{"hidden_size": 768, "head_dim": 64, "norm": "rmsnorm", "attn_scale": 0.125, "init_std_o": 0.0, "init_std_up": 0.016, "optimizer": "ademamix", "beta1": 0.9, "weight_decay": 0.46, "decay_shape": "cos", "max_seq_len": 2048, "doc_mask": true}
Each number is 500 + 50 x the weight over its row's rms, rounded and kept within 0 to 999. Layers, rows and columns count from 0. Numbers have three digits each. The size before them is the row's rms in percent of the matrix's.

# o: layer 2 attention output (transposed), 768x768, rms 0.0165, rows 100-127, columns 144-191
# v: layer 2 attention value, 768x768, rms 0.0184, rows 101-127, columns 144-191
# q: layer 2 attention query, 768x768, rms 0.0208, rows 128-160, columns 144-191
# k: layer 2 attention key, 768x768, rms 0.0201, rows 128-159, columns 144-191
o100 090:578455516485564423489515492611460455509480501561454530502558524449485400474520525505465508467560429424390575504482502572458531458561562491558577
v101 090:508527589529448496546540588487504542464501554521471429529424489469431439439550505521446494525532578457623559516382466420503512457599514423542460
o101 089:478522512571537442504447443519440505466451469479436551509524482534484518511532453492509458562466520470529396453537510576440463522450497444540579
v102 101:462487428587493511558534489447572461520459461532496572523487467461419577549462426527528629516483467476592510490536481497516397526475503625449595
o102 098:501479500435561440423601450481442480504463483506382475554429549492480453482501499461537485544562419543542563535489582572378575484470639435548480
v103 093:523497525518530537499605561506562463486490519416451490473448504478489493399540463450527398504466546469420511532424452463500514566405560424538454
o103 095:458442446540471584547370491485444524450583528451548585495367516605503477456516448476447576467386443551525520494516478502442493496500396509480453
v104 098:554477401474542424476476413421559510462464520473422459526482462561486548511537535497492590507529503482517465435494554524564530592517520515471453
o104 095:462471656449578516417444563522449562534512440548511461560516524427429436503460483520523568477513498520568476602467472556542528514631517523457521
v105 099:511478535571436368485462460473514565479505406454505588471554511484527493530472540499512521527558556492486473479606480481500469476510476490510521
o105 093:487556496457534583524461426480507566483538525521471476516487501538457509537552455533556475486441458500493458563489562405531574428528599513416475
v106 099:463463631452557553553487572537400519568568544464527562435527433475559470489496463491486449533456471490567499473438470511471514461520516519514519
o106 094:511526536628466518512427572467570491482457478472556540495497613506592487507539456579440571544475589503459444426600430540515487504455389491453461
v107 100:513404517576503556462551535490438468503468565456488480436488506600512415457479477472560423418487515513559438487505447462454411543404543430522549
o107 093:485489510481354497473445486528443491532478497417548561420552483526614566535518480481503553480420483389480487448481484513549528495457475582560415
v108 088:495557524432488545453472510508526497556458534454508491463559541529555511473529456459589447499440447509564516523511435481434477421513475464515518
o108 093:518358529518525452529533460610493396528526454599542426574464544480482486541472552425503479558493522512501576541440541513518515529481507426607544
v109 101:545531440434484426540464457507553543523489465511428511478533525584524473469464389424474568506565523524591460476464608523533460513463506524457498
o109 092:423528511493643566440374541408514524499470443461560501560474496555463448501497490588498512566485514552512448437549481590579477545478513484422579
v110 095:512476519451468411490447525570441511550583543465536467546481506426533608498482451494473507528478490498435543536480474489549429494436620535504448
o110 093:497538494513545514546622495411494477458496557499529533569576514537476516469531492591559609490504453517568429522549547537465574502533544517505538
v111 096:480525500549460415516461413550533483471483476406569485563524576501574428409523473453473506506484519534450598473554506478541423510532559494500407
o111 092:452514461511551551488508492523414479572516550514498505598367520583461530602545455563574587497484471526545469482479434516488473549457428457470486
v112 094:476573424499496585457504547486447463461411425500440514558467512506537467615453564472499527518541522458496451528523554562478509478582453561484549
o112 091:554449475452585468477500511491512514505426484432508481504559414525499496427538544473541499534598518401458484485566500451403559503416528587406508
v113 101:533509573555510501494419456595461505506520538508481518458494575487553448604535439522498503491514535547406626442541344490546486560560458474488566
o113 093:501529426484475477423476551484573605414437552450491493470396528532467593514512491482544588502524475536508434542476509643433485481510479461506515
v114 097:489508505539505417532486455462450434541522520517436510453525442504617417460500385572509507504574461470526532463538399531596481517427413583516515
o114 097:544431589523538574393450498430476581496448558489482477591460438480359534502497504445619430593468518447497524636451453482431495555489520495468537
v115 103:462515386492474547551440374480550543519462554516439461568459528585538441597471538440557592481481481462485600563564509494585525538491441463548511
o115 088:507480518561584505456504462515581440483548537538455564529410504391399448554528545500510494495466483499495563495491474459471493486500560447461449
v116 094:542566418467560528500576454465487503428433459479504469583572462494492481560464502527585556456533500465439574563554517572495495461465558508519509
o116 096:500447520481494570528529495640544558490531485490428543470482477446436476473496506417550335459554508428518536480478513374427451461457519433441465
v117 094:522486430492522434533481450560452540477519550599453507401516489424523492481550577474506635472544466446542507533458527444536636460501456432449497
o117 094:446523458571492497444528497535572547511445500434508539474514400520494497471535469471571403607591540466547565475492387594613470552359409614521541
v118 101:469515466487563510468459397487554557542437455453493463582534454508430382603487437541518564564459574522517592441520468496499437469506462488481465
o118 087:486514507516570625484564523556516508407471537526495498486379510414495461462571473485522444436500478498478494496472533458542561467466461489417473
v119 097:477524456403451423528485484449578499455464512432516549539553459497445641438501583521507549491444458528403491570438498578461490496591594472512395
o119 098:402491518540503475505549464571529462452536551601510488561546462532488482495488406426516551523480492425551486513576450500519444455413462497536434
v120 098:542484579521527490500558458455518455462555497504449481490434524524517534423507362426520546495523523514584433462520445474487489434373501561438547
o120 108:496475533475580622463445522499501606493461560524506532468468488463480610506441510441507529505452539468536453533455536535489466560538530456544469
v121 127:478542430538415511518565524479512461477476527503504575556560537451425536519513526466482455493399450503493458553401503421465542468475520502523483
o121 090:514513444535483470564565492643505511439532506507575580491489586493538430508459552549481515388497487468463589509481501473502544503491435541558405
v122 095:537593452507568529477494413450527501454463435505485519576489422437497489390450436478416435508448510494507525435504442474614539504562493499472516
o122 091:444446555529511624467480491522473526526517514605450478580411549535448480590473335541595523495415394541477553568547455496513425480476518490520508
v123 091:460556518406527513555520529494653562492421505404483509516564397538419502491505481515505471506440560504436497538434541461461546479527523417496486
o123 103:593532551517481634536540489515422558436535515555481594520451679519438487515580473443467506515389499527460471498522523486542511501482396482405445
v124 105:469373481511484476529541566421558436462596458524496560521455435398460512542479516436496555539521459449434508494465521508456585562524529597485449
o124 088:602561526501452399506562460450479479412506525512466533390463483584465514456478578500477478521552529489508522523529559481441532450513505440449544
v125 093:533516560533511584466393551488468594568574501530508481483511595546508574524531500552470475590493455533500466500453441530575520539578488496505465
o125 087:532583492532548530541569495453578480461480505500500462544528437553518520482571500386434595476569479523450518459609451596459539538499517474490557
v126 093:476460541468540438501528479416470476558489468505509505512488468551448545451464529425473426509423546471474458446439582482558495527503595538470526
o126 098:521554447496494528437468517513564503465537501486484424482534510529586497375540470466464526365517399524469545434608443580484562528524521440452516
v127 088:490469504501537506452484557496575542463530491548478468501422430576500545457503324535479519516570375544482476421436459578507531530488557531528525
o127 086:557552486628527480481506489557443537465490548502442620502421526521465456495506553397449534594575558534429495533476542517489502548435462446496510
q128 079:536543424501526499510474523544578587361440509487500446533408493505446571548600531476469489548433511550513525483535441559532500447506481520527476
k128 091:473511562450501498560473531451477502459509462415455586442470474506529523502425410432538411361511490495583468547476555544448457471515481424558464
q129 083:454474534500510484543531521459538483539526477540556457537515515518472420475454468457458457435519472533553506419517569482495550549535502568545504
k129 087:533482559536527555504460530402513478510483462506415411533445493504589588607426502527533527494526458514480477508571502521501441498445425529417576
q130 088:451473539437473506457505552579489438418444572591612570480491544489455430505524564419423421481434410502474604504524409494457624532602465400578533
k130 108:371537476454463455548447512496504513463495480475536476584580489507507493500506377525525509421525412590557523427455531473433513536463588453549445
q131 101:555587507506454484460530437492431532559504440399491524475553413549485543547443460571606531482564537442416498503513493539460479493426542584403466
k131 106:553478482490510508446555457540510483582446510592539471488465473503452500451510565499488489630406544505502528455458470478506490484607396559431564
q132 097:510556442577511443533440397512504551501534504503449501471565511530506564470418447586511629486482585485444495458506507505562459458411530505481482
k132 091:619531560551631401451436440449474461529433438510581411555536448524482474460437509516530419471539461448518393513506457502446451485448559518471520
q133 098:537587467479507567549553603469435477421476543541471494541505466408511452550522438510561469445492477492502494473529531436472460510444455467495447
k133 087:570409500474513486549572566556506518502447410514506473494427502496520452515483519540500601590582585414512555570537508428490521522547583571372545
q134 093:445521437596487446595545503463450509490508581517564524506493587472556500565521489524503521480466449535528634410501587493567543445599571497550514
k134 109:365403529436545490506526607484436495424532534535458498572485517552421525581555458530479512485475476598441552461503496438522473551533528471596511
q135 099:512493559408516526461599547548505495493472442427428567423399489333552498455486464475577436467545520515451493523462466491503549615458494523441531
k135 103:496488574511436536402518436519581547513425459515547487508518465541499507514522455598523517553514491465506448422547517573538531445455494527378580
q136 097:449383514500494506512466486612480525474513573521539492494450503453400426467545478497526430439492527510515687543516529496490584522572551435565479
k136 091:527546507492460549498546466478524502557483509525468505510406577527486545574464496456428559471521596457416470492469511506413454551485466550426572
q137 098:506490605484570463511559581524513513538485448482481555353528487506589475532591488529481431463463540543425510556559429608442515467492621522491440
k137 102:514472560454534506388487413488567445538471544517381427445463569523478479593467558509507517504538457534509413609541431499561518460422465584435563
q138 100:500536551456402444505502469531467561522543428427533566480595434478586480517460430464472550530456612526447521541498476494465502517472449538472466
k138 098:514469491500534423579429411576457543453564441546471446436515487412511581382588527561474480485523469517504532532514382487501495484543572548568536
q139 098:518466479578629402515492464581464589546613541504462512590413494546514545513472569478449451473416564514534512549514440551475534540561458483480577
k139 101:523514487581500525548576569422507511485477451511523437408585488533534522453568455518503472605450502556520505372499448450495505455491465533513399
q140 102:497388501471391452513531445501487463496518503538467558484441507466488512468526445513408496491549457494544609546489498492495503532461565510535460
k140 101:551471542547622526436448542447465515490456496483386489466493564519413440490452579536537550503390516461526526501531466508529498501432455551471575
q141 089:491533522475474465444553510506462467468511517399643481546483488428480461457487511489532490442497511521454539502443475550403469423427536351576433
k141 103:420483451530525536469464515452451466537512576521466414494433519497497428483556468498459483526445406511577546483434476492531492504528474417539415
q142 096:515429483527452459464557545505490553495570480461527464641462492518455510521555551516461491497496427505491604493568528492490610433476461505511446
k142 099:433503512497565458496534465403452471521434545516500522532520553547511482454478466485479542530491556542580501467458521565467561502510502541492516
q143 109:532458443524462474514533482512509463543539469472468560562568510463537545498421522448500488455494544495425491497558517523527505423422487542414437
k143 101:522490419431447405522667451604542486469549487439467453535459480458518506502563502517480515618511373578477443572485501567415508544575549553517417
q144 095:480558493559537498465532530517433522569440415531431458587521446561494502523430461467488400561532394515605539397518520591517484461511507542514554
k144 072:464431550503503511528414492545371573558589565519472507491449574511479461448510500484479471496393516441508441521517475524483567478558551525568385
q145 102:497464531428468511484577610479498458426481573442620482534402455451489406509515546495395378484433491510499509534405459421477576552579466518545425
k145 098:484485454483552477539414450441577594464551480455491510481516502469549479528476415563568552392523440499452494501518499517472507535480615451545468
q146 093:564440517465524584492518494529514497405513504495596466500495525476520542553518602506557468523498585531494536586449392440497538542456444508501421
k146 101:488448513481477631513509501503447529498470551432542478487487582518406425461545582421488502518493460543511468534467508462557541537493516514528497
q147 108:551518470444510416521496396503500478542520424530417515451545457533520564462432394515483515522533507485517526474586539499517511455525503513520537
k147 078:543526466558531493398571449451553511475491450531516431468473539600528543496410543519523497502520463570557395545415583503522426468576450487524546
q148 089:431451605585526466486467486550554476482572538599510489525431527420432479547523569398412425423436466656497588424506488517531636513572489468520520
k148 101:420477406497538518547492557449443561434557549421449527569529560447455459490605421531551536469525479547420628473463469396501509527380579471513411
q149 092:608495464468511556409524493448551601483491523470479455539515513482473433533481453558542563524538431415540405585471438506448468421437553556435551
k149 098:620573501565444514430533497564443531609384440485511488508471377584517535533450533529558472482507614464509439508457497547528478446494477448481536
q150 092:492454572531538536412480617431517621491501458433515520588381407470555504501529557533560466444548504447511531456525365549451498516490560581450446
k150 118:604551526562511531444552519516535476594434363489573579493424576505500538498510537436516587622535519450524419512461463482497530541524466571360514
q151 135:554445486471493520448506495597517485491415470414582435451428502643503508482445543455509462560592460401496469554562414570537567509467542520450462
k151 113:587498500516499529351498537518453585603438469414563503457484457553523518475359609505576482448434538390502430487478458551457441472570484504433477
q152 103:548433480516561504425490529505507546555518428479472579463531469531417573439537465473514529527593488483487471578574489507494543481470476504453510
k152 121:607503502531583556422496495497479561573442382459521471472461450522517558431423565494555500493545547419461511507545509557526565528443508482393560
q153 097:494498411443596557455518440579503603595482393488451609430466455469463459441546491508561507479515521437453531573514560482465568526531488467491478
k153 101:476538547469478467478445550431582541445507576460524431478480428551500497511473448499621513508440495475522480436501503554510533444490405503508588
q154 105:472449439520587544457490533506469508549514513582519536522458551449513475468590511495514461512467482457452515479491539485545548499520502534481456
k154 089:450502480502410503498566580420532511509458421493405583486477565531491645457399523506577457420573539419460480449504434562533432520545457538493456
q155 093:459517400532484533494551503446509528501448449537443539506545493381565412525529445481579526497563530422481449451547538496500482514539492557484462
k155 110:421569486583493522499478469547450470438532448421490539519412546542433549535458375504523473487449392511633473529457505511467404403507493466535428
q156 101:427497473586504510500510488434471522529560543544580497523490481431526449520460542523508445516503448454502427512504484515507484590533526471575450
k156 106:436518458562406510599528459524501498414524551540553569554439545555506492477485502484467478503393520538494514393461510509403538425507513477558505
q157 099:497519443562528441514493568493550522415473476433436529516463495441595454562553477632531590545548474448523446464478529505480482459484588553471510
k157 101:410551528536421518575561559509480514576510576550448430480431453505417530538462420525445450443580553554457519463492413513534502464507450507503458
q158 088:510487552532562455530495495688536527489479477532453403463551510560484484513463561482497524422529490554510462574519433533572482560462497430447423
k158 122:596450460388493513443539519489520583543537468513493447526440456425572518512490503568580541455564508489528595518565489528390480503496509593418483
q159 100:549524588531487512483509547574535541444481466507504593455445438455422472465494413479475448384479452505369521444505480540492532487444461481493482
k159 096:448415446523539442487495430405495470529577421398478426465467530485498477522515508556540500530475585569532359642537435443488435444545459509518436
q160 103:465514365439481477560506463541433501503506485483588496588513544402540451434483469435527560464511522471474531477569544504456524459505470502532424